Each number is 128 + 32 x the weight over the matrix's rms, rounded and kept within 0 to 255. Layers, rows and columns count from 0.

# layer 3 MLP down (transposed), 1920x320, rms 0.0807, rows 1051-1103, columns 256-319
[[160 185 168 156 100 112 123 160  82 100 118 164 160 137 109 190 122 111 101 144 123 117 134 103 104  97 141 135 138 175  55 143 126 128 115 167 126  97  92 117 136  82  82 144 133  88 125 184 128 139 179 147 124 161 142 100  97 159  93 172 139 132  78 118]
 [111 149 126 124 123 220 122 148  95 107 132  44 116 102 131 132  98 126 114  82 141 110 129 107 153 106  88 159 154 144 141 162 173 149  93  62 100 153 114 159 148 144 178 120 111  52 186 140 156 143 168 153  80  33 168 149 155 164  79 192  61 165 136 121]
 [135 104 167 130 165 141 145 149 117 126 102 152 150 104  67  73 147  83 102 112 134 141  75 112 148 168 121 115 159  71  96 125 101  78 126 200  79 154 116 140 132 144 170 107 171  72 122 182  95 128 132 115 198 115 143 112 153 128 189  78 181  94 193  71]
 [115 114 160 128 116  96 120 156  94 153  91 112 163 148 118 153 141 127 135 204 184 128 135 142 148 112  76 126 115 185 130 121 111  65 167 133 118 140 134 149  77 146 151  78 125 114 128 156 173 110 111  96 177 198  85 154 159  91  68 106  85 129  59  86]
 [132 178 125 116 121 129 134 169 146 133 136 134 151 105 158 103  82  59 144 117 151 139 148 137 124 142 111 110 118 139 135 149 129 149  62 114 159 148 147 147 103 149  95 122 125  81 118 126 105 125 174 142 129 136 101 111 126 111 154  70 116 125 133 152]
 [138 162 185 145  77 179 163 113 125 134  87 100  81  63 105 153 132 105 107 108  85 104 108 155 149 152 113 152 159 165 107  96 119 138 117 163  89 148  93 150 115 138 104 193 120 126 196 120 138 126 103 114 123  89 152 129 161 169 135 113  82 150 170 150]
 [ 96 149 152 151 137 151 121 118 171  91  90 102 145 130 110 122 151 110 109 111 138 115 119 132 122 192 166 108 121 143 134 171 150 170  97 186 134 133 119 107  84 121  84 155  93  67 133 137 162  96 126 158  74 105 126 138 133 128 101 149 152 169 103 134]
 [156  84  72 125 112  88 184 210 194 128 157 150 109  41 147 159 118 123 154 204 110  82 122 146 127 159  77 150 118 174 155  81  37 183 129  87 123 164  73 139 135 126  74 199 104 162 151  31 145  97 139 120 139  76  48  94 144 126 141  93 112 151 124  92]
 [166 160 134 170 147 154 146 125 129 102 151 149 167 109 141 162 194 119 126 166 148 123 143  92 177  90  95 111 119 123 142 151  96 160 114  93 175 133 120 116 183 155 114 119 176 133 132 138 159 103 116 160 153 126  95 104 145 174 120 151 152 115 142 156]
 [123  97 142 123 104 109  91 151 169 176  86  93  96 135 146 149 127  69  88 131 102 127 129  99 153 117 141  75 109 141 114 113 173 154 161  87 185 115  97 104 127 148  89  62 117 112  80 149 166 173  97 125  49 136 170 139 140 121  81 127 147 173 120  84]
 [109 126 138 134 128 118 150  78 116 105 133 141 121 140 136 184 101 109 101 107 118 101 139 102  92 123  48 125 151 117 106  98  69 108 127 117 165 138 137 168 146  59 104 218 106 111 138 192 127 127 180 139 202 120 182 110 175 110 164 116 104  72 190 136]
 [126  96 106 121 108 161 155 102 120 130 137 133  90 110 136 132 105  78 130 126 128  73 137 146 142 116 169  74 134 136 201 121 194 116  98 168  65  98 172 103 101  91 148 141 141 116 188 107  97 108 152 114 191  98 137 133 103 120 148 144  96 164 141 164]
 [151 124 104 139 122 194 128 149 138 100 103 104  95  75 119  66 146  90 160 126 139 123  78 130 133  85 134 130 110 166 118 129 127 153 110  99 111 157  88 175  92 143 144 174 129 151  70  97 141  90 101 127 122  92 149  95 101 166 134 133 156  86 130 154]
 [107 129 153  94  25 129  77 115  72 101 137  80 143  66 114 141 136 119 142 134 111 118 208 115 177 139 154 164 178 156 175  51 166 108 141 132  90 169 203 141 183 115 143 114 138 158 147 147  98 104  47 149 144 155 145 163  76 155 128  74 127  87 154 156]
 [143 120 137 158 117 173 109 116 116 144 113 105 153 141 158 134 178 152 118 189 183 140  96 100 128 129 109 118 169 130 162 131  98 100 148 143 167 108 172 119 126 148 160 116 146 148 110 175 147 142 118 176 162 107 111 138  77 152  85 108 115 180 134 141]
 [152 126 132 190 197 110 131  88 193 134 144 141  81 157 163 149 182 166 114 129 117 150 148  63 171 140 140 140 104 138 157 172 180  48 203 118 105 128 137 153 147 180 191  95 131 103 174 152  95 158 135 125 170 145 151 163 102  99 168 149 152  63 124 150]
 [105 116 110 159 126 173 172  92 118 144 120  86  99 107 149 102 156 154 140 126 133 115 134  99 145 107 130 172 111 131 108  86 112 126 128 106 130  82  93 104 129 105 141 128 177 150  77 117 107 108 137 121 140 136 117 137 139 139 155 109 160  95 134 110]
 [171  86 131 123 146  88 105 129  86 135  90  89  72  99 142 201 128 170  97 153 111 121 145  98 151 192 175 159 126 118 182  96 119  94 139 172 134 133 113  86 196 170 136  98 117 125 160  98 168  72  98 145  73  88 157 174 101  99 115  44 131 145 173 150]
 [ 84 144 122 144 116 152 119 110 168 140 125 108 159 137 114 148 104 148 123 109  84 125 120 139 127 165 113 131 105 130  67  87 158  47 128  97 151 129 158  97  87 137 116 114  96 142 123 127  63 180 134 154 112 145 173 124 153 132 139 147 154 104 114 114]
 [131 127 125 122 191 163 163 132  67 143 119 121  78  99 152 134 158 142 138 125  78 157 209 132 167  82 154 130 124 105 141 109  95  91 161  85 149 131 156 188 114 200  88 109  93 141 124  76  89 117 140 148 138 108 187 127 136  89 132 162 130 172 101 117]
 [116 119  96 102 187  90 136 103 162 186 117 207  78 112 145 129 165 115 104 124  42 172 152 150 107  84 107 146  85  78 142 102 154  50 118 145 108 118  90 156 104 146 111 135  89 101 138 149  95 141 156 121 140 113  63 158  86  82 153  91 163 184  88 138]
 [146  98 129 105 147 120 133 138 139 110  90 184 119 140 159 125 158 168 151  69 223 155  77 119  91 173 195  61 141 122 152 107 103 152  58 145 144 167 127 136 107  67 148 140 147 154  84 116 182  95 162 103  96 131 104  93 103 154  97  66  67 160 172 164]
 [180  56 150  71 110 105 142 147 113 135  26 112 136 139 179 107 159 209 127 121 173 147 112 108  86 164 126 163  88  71 186 135 157   0 144 144 134 124 199 107 184 153 117 131 174 178 119  83 145 150 152 102 102 154 128 111 175  94  98 150 140  82 130  94]
 [123 112  96 190 130 149 161 140 183  62 149  85 157 153 133  89 134  95  80 169 106 116 130 120 117 132 121 104 170 134 145 133 148 120 124 126 188 126 113 138 166  87 132 125 126 156 191 111 110 124 130 144 136 150 126 137 125 138  90 188  58  94  52 100]
 [159 179 163 126 153 128  93 171 107 195 108 136 168 101  70 168 156 132 146 120 165 118  89 161  94 119 132 137  97 169 101  36 172 119 160 170 104 121  96 175 131 118 130 106 162  65  65 113 121 145  70 140  67  68 141  44 122 145 130  84  94 155 135  83]
 [123 146 178 126 158 122  81 106 155 104 180  71 112 151 124 109 178 182  68 137  48 138 114 146  94  20 100 117 111 111  95 150 155  94  64 103 169  93 154 165 102 143 158 108 113 175 144 135  48 117 164  58  95 149 133  86 132  89 107 114 120 109 130  85]
 [145 177 159 138 140  83 143 103 137 168 134 106 142 156  89 157 103 219 134 112 136  63 151  97 107 204 133 136 102  98 124 126 133  93 122 115  76 206  91 174 125 146 133 138 120 122 175 114 105  90 109 117 166  36  70 162 144 119 105  61 186  90  95 141]
 [123 153  94 146 126 143 158 121 113 104 105 111 155 108 156 122 120 109 153  72 121 132 107 169 117  90 154  84 129 146  66 136 110 128 125 125  84 161 159 110 172 176  96 145 158  81  92 142 110 133 115  99 123 144 116 100 140 163 142 106 134 125  99 102]
 [101 120 121 154 136  94 168 117 133 150  93  86 106 148 134 109 150  71  97 145 114  95  58 100  76 101 129 144 157 139 124 146 154 152  95 145 140  54 116 160 109 114  58 187 129 100 146 135 115 115 110 166  77 152  85 118 138 101 207 135 157 111 161 148]
 [ 97 174 110 109  81 125 139 172  91  50 141 132 126  84 140 141 170 124  72 131 113 142 105 188  68  89 140  98 120 156 116 152  72 147 121 134  98 108 133  77 141  81 116 143 169 158  79 184 138 135 142  86  84 102 137 130 104  88  42 145 156 150 100 126]
 [122 113 140 133 200 218 170 126 108 129 154  85 100 114 144 186 142 132 142 143  93 136 113  97 163 157 111 130  14 170  94 167 162 131 141 160 111 138 161 153  47 180  98 135  86 164  79 248 110  86 110  96  73 150 178 107 216 143 152 146 139 158  64  33]
 [108  52 120 166 130  68 136 106 100  80  84 108 142  87 161 126  99  98 188 167  81 127 115 141 158 161 154 110 144 148 117 136 171  74  91  82 142 109 129 188  76  68  49 192 107 156 123 163  49 103 115 145  93 119 109 117 127 147 139 154 206 135  73 138]
 [ 82 149 179 148  86  70  97 174 128 109 107  95 112  79 110  99 161 154 109 148  97 168 136  74 168 157 137 131 138 164 113  94 151 177 160 148 104  89 110  65 115  92  96 155 109  72 121 110 115 115 118 111  91 124  85 155 118 153 177 106 166 159 161  72]
 [142 118 104  98 114 152 112  68 175  99 152 113 136 153 122 154 143  76  98  68 186 152 140 145 156 109  20 190 118 105  99 158 138 156 136 177 166 128 148  97 110  48 137  99 146 137  94 180 171 128 117 136 102 164 114  91 178 106 128  93 134  94 118 176]
 [ 54 150 109  75 108 130 134 185 111  74 190 145 133 137 158 110 110 109 112 137 192 153  88 152 145 146 185 172 114 154 153  95 160 103 118  91 175 166  89 124 148 135 164 199 135  91 126 133 130 133 138 169 137  92 166 106 149 178  97 112 132 118 125 113]
 [111 164 153 130 168 138  94 178  97 124 102 207 126 125 121 107 110 111 112 132 141 159 155 123 138 107 108 127 120 147 100 138 193 111 115 121 124 148 123 119 113 101 143 123 164 112 112 138 110 151  86 172 160  83 109  95 138 136 135 155 145 119 112 158]
 [124  79 187  83 165 147 152 100 150 111 170 118  95 128 107 138 101 108  84  99  89  79 153 115  68 100  93 182 116 162 137 102 132 121 133  80 118 229 104 163  62  57 149 109 115 187 126  43 201 118 126 137 134 178 123 127 221  32 124  95 170  82 190 131]
 [ 97 182 101 125 165 189 151  78 166 157 150 171 131 156 137 100 136 121  94 146 150 175  73 150 138 182 127 113 119 152 160 164 187 166 107 146 103 125 108 175 129 152 147 126 145 122  76 162 125 113 155 129 126 206 132  58 154 170 160 140 137 107 104 194]
 [186 102  97 137 128  97 111 137 151 152 103 147 154 151 137 142  69  51 155 100 137  94 140 110  71 136  98  87  32 123 112 162 109 127 105  47 160 111 160 192 134 108 165 100 163  71 158 129 160 123 189 196 191 162 109 160  70 101 121 119  82 122 115  87]
 [143  97 142 121  64 129 116 114 119 120  95 111  82 161 128 179  99 136  75  87 119  85 101  93 136 124 109 155  51 185 116 154  91  94  95 114 153 121 148 132 108  86 150 101 106 105 123 119 170 144 112 193 154 157 115 173 134 110  76 121  68 169  53 164]
 [120  79 131  92 134 127 181 100 117 137 155 109 111 130 136 156 173 111  81 157 117 146 112  92 155 121 147 124 123 172 131 176  98 140  39 150 139  94 138  68  70 101 158  81  95 113 130 117 132 108 118  81 114 155  89  79 164 110 125 152 115 110 105 177]
 [108 148 154  64 134 169 119 125 130 156 106 146 117 163 142 126 182  64 142 174  89 118 123  99  98 127 123 193  97 152 120 112 111 138 146 134 100 153 111 151 189 139 129 158 154 120  62 146 114 152 150 170 196 156 163 125 122 176  74 142 130 135 160 150]
 [ 74  99 124 104 157  95  99 168 125 113 103 148  89 132 105 125 124  73  99 130  77 138 127 120 129 141  74 141 117 107 103 103 101  94 137 146 114 141 149  91  99 174 141 104 139 111 151 145 163  69 112 124  85 169 143  51 115 156 126 195  89 142 171 161]
 [154 112 139 157 105 139 111 140 216 114 133 135  90 159 144  73  48 116 144 174 112 176 143 144 161 153 142 114 129  99  99 141 131 129 110  73 133 123 163 115 135 155 130 137 104 171 141 116 139 132 144  91 116  31 123 107  73 157 111 186 115 123 160 120]
 [ 59 127  97 135 124  83  73 109  80  70 105 111 188 144 119 140  94  98 139  76 133 207  60 113 153 102 178 107  83  98 164 127 168 173 168  98 146 208 136 180 111 128 144 126  81 123 121 117 136 141 133 170 119 156  89  92 150 160 132 163 118  73 128  92]
 [121 147 106 106 130  72 129 141 152 178 111 133 149 128 108 101  64 137 150 121 134 165  91 132 105 116 120 122 124 133 139 158 120 167 100 109 112 158  90 138 113 171 161 107 122 141 151 152 110 123 137 145 141 134 109 131 127 141 142  94 127 100 169  87]
 [172 137  91 101 168  88 157 128 148 119 187  82 178  85 117  77  50 185 229 169  65 134 146 148 233 158 122 172 163 187  73 130  64 166 145 137 124 116 142 134 157 218 147 124  69  99  87 163 173 112 138  79  87 106 143  99 159 113 104 108 170 110 167 168]
 [ 85 167  87  92 149 135 134 149 111 141  90 133 107 110 146 147 172 143  94 103 163 128 104 160 178 110 128 123 111 151 187 158 151  90  64 102 163  84 107 171 168 140  91  73 156 122 109 155  74 129 134 185 171 148 168 118 145  61 104 149 104 172 107 130]
 [117 121 145 140 150 148 151 120 173 136 115  81 125  94  70 147 153 146 136 130 116 129 111  97 155 138 185  46 156 137 116 125 204 173 139 112  93 126  76 137  66 142  97 118 159 115  98 146 156  54 129  88 136  79 106 115 148 176 130 132 124 171  98 215]
 [ 87 102 137 177  74 161 136 162 192 164 119 138 109 109 124 115 111 104 155  82 160 149 118 123 146 112  85 109 101 148 129  73 204 130  87 121 140 151 180 111 105 109 106 102 176 128 152 138 165 124 126 120 105 100 148 146 153 111 181 124 162 127 152 106]
 [114 144  96 189 131  45 109 171  93 119  79 140 255 155 102 171 118 106  97 137 164  98 117 129  99 150 103 159 191 129 160 121 145 120 146 137 109  90 139 121 124 122 172 132 132 205 140 140 127  80 142 156 165 106  86 140 171 129  30 110 132  84 114  76]
 [139 151  90 140 133 101 114  87 145 111 111 125 152 183 103 133 106 149 146 149 109  81  95 121 121 116  97 132 115 125 137  75 134 103 131 135 181 121  69  93 168 174 112 124 148 145 152 187 140 141 101 114 162 128 150 168 129  91 101 129  96 120 150 124]
 [136  99 162 132  50 139  92 159 151 158 176 139 142 155 133 221 157 149 168 120  99 187  47  69  71 166 170  97 161 128 235 120 179  92 149 129 129 103 157  56  87 112 138 107 102 149  74 109  89  54 157 133 173 115  94 110 199 118 120 115 157 183 121 101]]
# layer 3 MLP up, 1920x320, rms 0.142, rows 1052-1103, columns 256-319
[[150 125 131 139  87 172 122 117  98  99 131 167 112 135  86 172 138 169 133 144 173 160 126 172 123 176 177 132 174 172 130 121 136 106 144 152 141 169 102 176 125 165  87 151 105  52 159 109 125 124 163  74 128 175 160  85 148 108 141 160 174 126 164 131]
 [189 122 116 150  38 158 104 134 106 124 171  99 123 115 144 120 129 125 151 135  94 133  89 103 135 124  66  95 115 157 156 140 131 102 132  92 137 169 149 170 131 133 142 164  74 152 118 108 108 110 139 111  55 144  93  99 174 114 136 139 139 148 149 158]
 [152 157 128 170 128 129 115  92 131 136 168 124  78  62 118 127 127 103 115 101 182 160 146 154 130 140 125  99 133 106 103 102 143 149 152 149 144 103 143 143 129 138 117 130 148 177 162 146 104 115 104 164 154 100  90 158 141 200 102 128 156 141 131 125]
 [ 98 129  73  95 122 110 150 133 106 152  95 125  94 106 121 104 131 144 122 179 141 173 129 111 171 147  77  91 170 165 116  58 124  85 171 197 103 193 180  79 132 132 156 124 128 115 167  72 138 122 136 138 116 163 103 123 146 144  70 205 181 169 121  91]
 [137  89 103  91 178  31 145 142 132 164 118 187 137 126  86 147  74 146 139 139 183  90 162  76 120 123 163 165 150 122 123 176 118 171 128 104 100 105 177 135 143 170 110 107 102 116 126 176 172 134 109 140 121 107  70 191 155 113 166 125 100 160 131 137]
 [134 194 119 100 127 154 132 127 103 119 156 148 119 110 142 173 132 151 133 175  54  85 153 127 161 119 151 166 123 100 175 140 108 141  94 118 138 131 121 155 157 102 183 141 109 121 141 167 126 201 130 131 138 127 111 133 164 138  95  99 166 138  84 154]
 [129 131 109 153 196  92  74 103 119  89 102 117  84  95 111 129 116 170  73 121 151  58 101 197  78 102 113  87 143 165 105 161 102  83 124 157 134 142 172 139 145 113 150 106  91 183 159  62 105  86 180 162 109 120 130  73 119 158 125 118 133 161 108 179]
 [ 97  89  96  81 125 164 164 133 110 123 137 118  99  74 148 146  77  64 111 137 191 174 103 102 126 149 122 147 133 152  52  80  94 160  78 102 123  94 136 106  76  99 160 152  79 177 137 129 159 137 144 133  99 121  94 180 137 145 174  87 124 149  99 136]
 [152 114  95 125  67 152 119 121  66 146  97 159 148 115 113  46 128 107 142 102 134 163 114  91 154 181 117 159 104 152  99 193 106  92 134 117  85 120 133 100 135  62  99 139 140 182 112 104 130 130 163  81  83 198 148  67 163  84 144 116 115 173 131  98]
 [101 109 133 113 155 187 142 172  69  91 153 120 203 157 103 155 177 144  96 135  67 116 170 151  57 157 134  65 174 123  48  87 101 142 102 147 161 112 104  92 134 126 111 150 136 103 200 135 121 131 120 124 140 167 142 131 155 151 103 197 187 105  77 135]
 [142 116 136  68 161 158 147 147 156 141  71  98 127 113 102 142 116 124 102 131 126 102 188 136 119 185 112  91 128 121 138 149 128 134 154 108 107 171 119  73 180 110 129 119 145 151 168 176 152 150  95 134  54 174 144 134 153  96  90 131 172 104 100 123]
 [135 180 119 104 107 142  60 149 160 178 176 121 105 173 136 162 161 134 107 183  77 143 171 167 142 183 145 132 121 117 150 119 108 164 120 141  89 109 150 138  83  68 137 119 126  97 185 134 138 183 101  82 151  75 108 136  92  65 148 171 117  99 102 112]
 [161 126 141 152 107 129 184 105 121 176 122 136 117 114 122  88 105 164 131 135 159 147 154 110 151 121 156  60 106 172 145 157 115  90 127 133 150 205 185 181 134 122  93 148  65 114 142  89 148 154 127 135 109 158 181 114 134 144  85 179 144 219 150  71]
 [ 88 150 114 157 149  65 123 130 136 141 146 147 178 165  92 145 121  97 116 146  75  96 197 171  83 125  82 106 151 151 157 170  83 103 143 126 126 179 120 135  97 140 113 148  91 138 132 118 127 165 108 146 134 110 111 114 125 152  63 137 139  78 128 144]
 [144  61 100 146 169 132 156 133 155 102 121 145 136 159 162 141  70 121 135 159 152 110  68 148 122  71 184 121 173 145 126 128  92 133 156 153  91 133 224 102 115 125 128 114 138 150  75 163  82 118  90 162 123 136  99 131  84 189  99 114 148 134 143 141]
 [145 146 138 119 169 177 127 160 113 106 149 111 106  74 148 120 123 152 140 150 132 117 107 112 146 101 115 183 162 132 123  76 115 134  83  26 143  88 118 144  46 141 161 158 100 112 125  78 121 144 141 101 201 113  57 153 143 111 146 120  39 124 139  76]
 [205 160 159 144 109 129 153  40 135 146 183  93  90 167  79 139 136 144 152 106 173  62 173 184 171 145 119 182 132 101 145 124 107  73 159 122 173 150 152 195  99 130  72 148 142 155  76 135 116 143 130 119 139 134 104 159  99  96 137 128 121 129 140 142]
 [163 173  97 123  47 101 103 134 119 142 103  90 115  63 139  87  96 117  63 198  93 151 129  94  95 143 136 146 122 159  99 176  74 174  88 138 119 131 137 177 141 122  57 135 108 140 145 104 109 143 169 122  82 151 171 175 124 155 139 138 137 156  91 123]
 [119  98 135 113  94  86 120 181 186 148  69 172 136 128 159 134  43 109  63 135 155  67 135 171 115 123 194 140 104 155 103 163 144  83  96 148 118  99  97  90 171  56 123 152 128 111 107 166 179 144 113 118  91 172  99 157  99 136 135  82 157 145 103 164]
 [166 207 140 102 126  72 138  89 127 120 135  58 125 141 136 144  39 126 133 195 146 132 111 112 139  94 141  75  65 151 153 144 103 107 138 142 134 125 139 174 126 103  97 149 128 141 136  92  97 110 104  77  75 133  70 143 128 152 159  93 112  98  98 158]
 [132 128  80 128 145 133 110  87 125 152 123 123 107 148 135  86  84 140 130  89 126 180 126 104 106  82 145  94 119 143 185 170  81 162 100  63 123 164  91 182  70  83 103  51 143 134  94 143 118 128 112 142 104 141 100  69 145 152  98 162 156 125 162  79]
 [110 124 122 119 113  90 154 149 116 166  82 115 191 126 105 129 133 101 138 117 136 145 121 148 157 120 174  98  81  94 134 156 115  61 132 162 106  94 142  92  53  98 150 154 126 165 180 103 152 165 107  93  85  95 100 154 182 109 111 170 165 127  80 108]
 [ 70 113 139 131 119 199 167 114 142 107 134 167 126 120 121  98 117 156  80 159 109  84 137 137 124  86 137 101 127 139 151 179 144 121 110 116 150 119 127 192 190 105 101 138 139 136 128  93 127 140 124 101  92 132 170 106 114  57 111 137  95 107 123 105]
 [103  82 143 141 108 128 122 146 145 181 120 149 161  60 113 126  89 112  83 130 141 202 165 148 129 148 120 158 193 187 116 125 126 132 182 101 165 134 128 124 172 191 146 118 150 120 113 130 132 103  88 138 160 113 105 101 106 146 147 158 121 127  98 135]
 [187 130 125 166 148 163 147 157 126 111 153  96  98 152  66 110 122 139  65 155 119  73 111 122 133 147 121 149 109 143 160 153 124  66 110  96  84 158 167 120 172 162  63 152 170 129 132 149  59 109 148 107 143 184 140 134 159 132 110  80 139 111 155  68]
 [151  84 164 141 104 105  99 130 136 150 144 157 139 199 120 187  99 155 158  70  68  99 154  58 122 114  95 130 135 141 105 124 145 133  62 135  48 119 171 137 108 107  66 142 104 158 116 162 124  36 141 153 158  49 171 211 114 127  89 156 158  96 141 169]
 [120 196 168 160 123 125 143 131 144 130 107 119 148 122 108 148 112  91  90 119 140 143 136 159 140 144 137  79 188 150  94 140 193  89  93 132 149 112 127 106 149 192 122 154  85 116 120 202  64 149 155 125 120 134 146 183 160 146 114 110 148  83  76 125]
 [153 129 116 142 112 132 111 123 129 110 117 122 127 104 174 150 118 162 141 127 105 118 177 125 165 167 115  94 138 156 156 110 106 147 187 149 190 137 108 125 124 119 194 115 129 107 109  94 116 131 169 115 127 156 130 154 127 115  97 123 106 154 151 113]
 [ 99  79  92 123 150  53 129  83 106 161 130 160 213 123 116  95 102 125 109 146 140 108 130 163 161 125 132 147 151  98 137 181 131 129 141 143 167 163  88 162 158 143 132 194 129 139  86 132 166  92 151 147 180 173 154 183 117 155 117 110 140  85  87 128]
 [122 126 180 140 136 173 111 159  80 157 139 107  94 112 157 128  99 118  51 101 157 137 179 137 102  85 152 157 160 104 179 150  70  90 133 134  84 126 173 112 106 143 154 140 107 115 162 182  93 137  92 105 124 162   0 113 118 144 118 137 124 129 133 109]
 [ 64 105 144 111 106 107 107 171  94 158 158 158 128 116  81  73  90 141  82 163 119 129 115 144 142  91 134 122 116 141 121 152 123 172  83 187 121 130 150 105  85 107 123 111  93 128 126  88 115 141 164 150 127 135 102 107 128 141 135 105 123  88  70 146]
 [104 145 188 151  94 121 128  35 129 133 150  89 120 177 106 101 166 165 123 153  75 107 164 133 143 125 126 128 101 146  99 150 130 108 110  89  37  75  99 167 101  87 121 113 135 107  99 114 126 179 126 119 176 179 192 190 154 111 156 135 168 142  93 162]
 [115  86  79 108 107 127 118 191 131 114 115  85  75 164  71  78  90  85  52 129 113 187 145 141 158 136 140 166 105 147 177  88 121 120 104  85  98 104  83 146 103 128 125 101 103 162  90 133 136 129 139  83 124 117 169 150 142  68 144  92 134 110 147 151]
 [165  96 146 142 168  93 152 133 121 138 133 154 124 169 139 184 113 131 142 128  94 114 154 134  82 114  78  89 170 156  93 118 107 129 133 123 132 130 128 109  93 142 131  92  90 132 135 163 109 164 167 141 106 132 138  95  97  97 140 122 130  63 108 159]
 [153 119 144 111 139 124 114 167 105  47 167 111 149 151 178 128 147  95 189 160 165  62  75 136 146 101 132 178  79 188  85 148  83 155 166 150  92 115 158  96  87 137 188 158 138  92  99 103 181  57 107  63 143 157 169 124 135 184 106 165 101 116  96 167]
 [159  54 139  50  90 114 120 148 166 157 186  82 123 159 110 152 117 134 105  97 141  99 148 171 130  98 144  93 117 130 127 145 128 101  42 137 142 153  98 132 147 148 102 150 137 158 143 147 154 110 124 131 154 169 173 184  63 116 118  98 126 126 178 118]
 [110 172 167 131  39 127 146 104  81 100 147 125 145 141 111 131  76 155 173 163 192 128  73 125 169 191  67 116 130 147 110 123 114  73 117 137 111 122 141 122  90  90 134 118 137 164 109 150 128 110 159 165 118 150 130 156 161 148 134 134  83 140 107 153]
 [124  97 142 121 115 109 151  40 124 113 139 135  80  72 209 102 177  90 115  78  66 108  88  77  55 107  96 126 175 174 151 133 183 183 172 137 125 117 146 127 143 145 125  87 155 106 135  67  90 154 127 101 159 148  50 166 168 113 122 151 135 138 150 139]
 [115 129 165 144 186 158  56  59 111 116  95 161 200 118 138 139  73 216 127 116 155 110 137  97  91 132 163 124 151 119 199 139  93 104 104 112 157 123 128 124 197 169 156  55 145 102  99 164 104 148 125 115 186 118 165 124 104 120 120 133 105 127 178 153]
 [181 169 141 132 134 100 210 119 156 158  89 161 150 130 141  99 156 117 117 139 151 131 111 118 138 135  78 153 149 139 157 132 147 136 141 155 138 140 159  65 113  87 152 143 146 118 115 219 168  68 110 180 159 148 160 195 149 148 188 149  71 166 110 154]
 [146 120 163 156 107 133 119 145  84  89 145 161 107 149 134 168 161 156 148 133  99 128  70 142 133  80 146 119 107 134 187 182 143 110 114 162 132 156  75 161 141 106  33  87 126 124 132  82  77 142 128 107 133  87 107 120 121 114 169 113 210 111  99 145]
 [101  60 126 117  74 112 111 137 108 125 128  89 109 148  65 117  92 113  91 140 100 160 136 127 184 160 106 116 161 102  38 126 117 162 127 127 113 158 120 139 119  89 163 111  43 108  57  97 134  66 123 102 147 111 125 120 200 137 134 144 115 164 116 169]
 [167 166 129 179  69 144 136  87 149 131 169 116 139 163 118 131 122 146 131 163 120 175 167 142 112 120  94 146 121  94 111 160  90 152  98 171  63 175  77  88 144 133 130 133  88 142 113 127 111 128  92 118 120  95 153 159  98 160 132 167 144  96 119 108]
 [192  76 108 115 168  87  97 166  77 157 143 160 130 161 114 106 189 128 150 131  92 131 125 100 185 132 142 167 103 120 150 122  81 147 236  95 101 179 121  69 118  84 111 106 131 156 161 145 164 118 144 152 112 138 103 121 171  91 149  95 110 101  89 109]
 [130 110  55 172  74 101  92 130 143 134 126 181 107  89 124 177 106 138 140 122  81 127 169 158 179 110 137 151 121 125 150 102 124  94  96  97 161 121 185 167 128 163 138 117 116 154 153 134 158 149  86 119 176 132 101 161 117 121  88 127  96  96 109 112]
 [126 121 122 126 121 179 170 130 102  70 129 189 148 121 116 138 101  77 126 187  99  58  87  79 138 100 119 127 141 162  71 161  89 154 174 165 152 130 116 110 170 129  89 157 135 171 116 109 120  99 124 111 187 187 128 106 101 128  91 117 206 159 127 103]
 [161 110 120 191 110 134 133 112 130 130 140 120 156 116  94 151  92  97 117  86 180 123  83 178 152  97 201 132 141 145 152 105 159 158 142  98  85 122 111 159 115  75 179  81  92 122 156 111 126 118 121 106 108 126 116 126 100 240 114 124 140 169 164  77]
 [ 87 168 186 195  24 206  96  74 118 137 131  77 132 166 155 120 104  99 121 151  92 115 149 158 127 106 172 133 133  92  96 156 115  92 126 160 180 113  79  99 125 155 121 142 140 120 101 189 180  94 104 158 155 119 146 192 128 171  84  91 126 119 135 161]
 [ 94 166 100 120  71 143 122 130 129 148 119 151 107 110 136 112 104 125  90  92 110 132 132 123 132 151  98 127 106 131 163 112 179  62 112 108 125 143 179 108 124 122 136 103 151 143 140 142 157 116 112 104 160  70 156 137 114 124 171  79 145 106 201  96]
 [142 107  97  91 144  93  87  69 110  94 140 145 169 197 144 118  68  96  98  76 188 138 104 135 131 146 121 115 138  97 132 106 142 161 152 147  89 128 117 119 125 120 121 121 107 160  84 153 144  63 191 108  97 157  73  93 202  85 147 132 149 110 156 160]
 [128 123  99 110 133 153 128 118 152  99 121 136 107 136  90 144 162 129 132 157  86 155 195 121 128 119 166 128 192 147 104 149  56 136 124  94 176 151  42 139 108 119  87 125  80 120 127 219 103 130 166 124 111 148 107 116 113  63  98 100 179 111 130 168]
 [179 160 170 119  37  84 169 164 111 133 136 120 122 122 135 118 137 104 120  69 117 192 110 100  60 169 157  96  96 136 145 128  97 123 153 175 100 157 119 123 102 130 138  37  37  73 130 102 143 136 119 111 114 147  74 123 123 194 154 161 112 176 118 102]]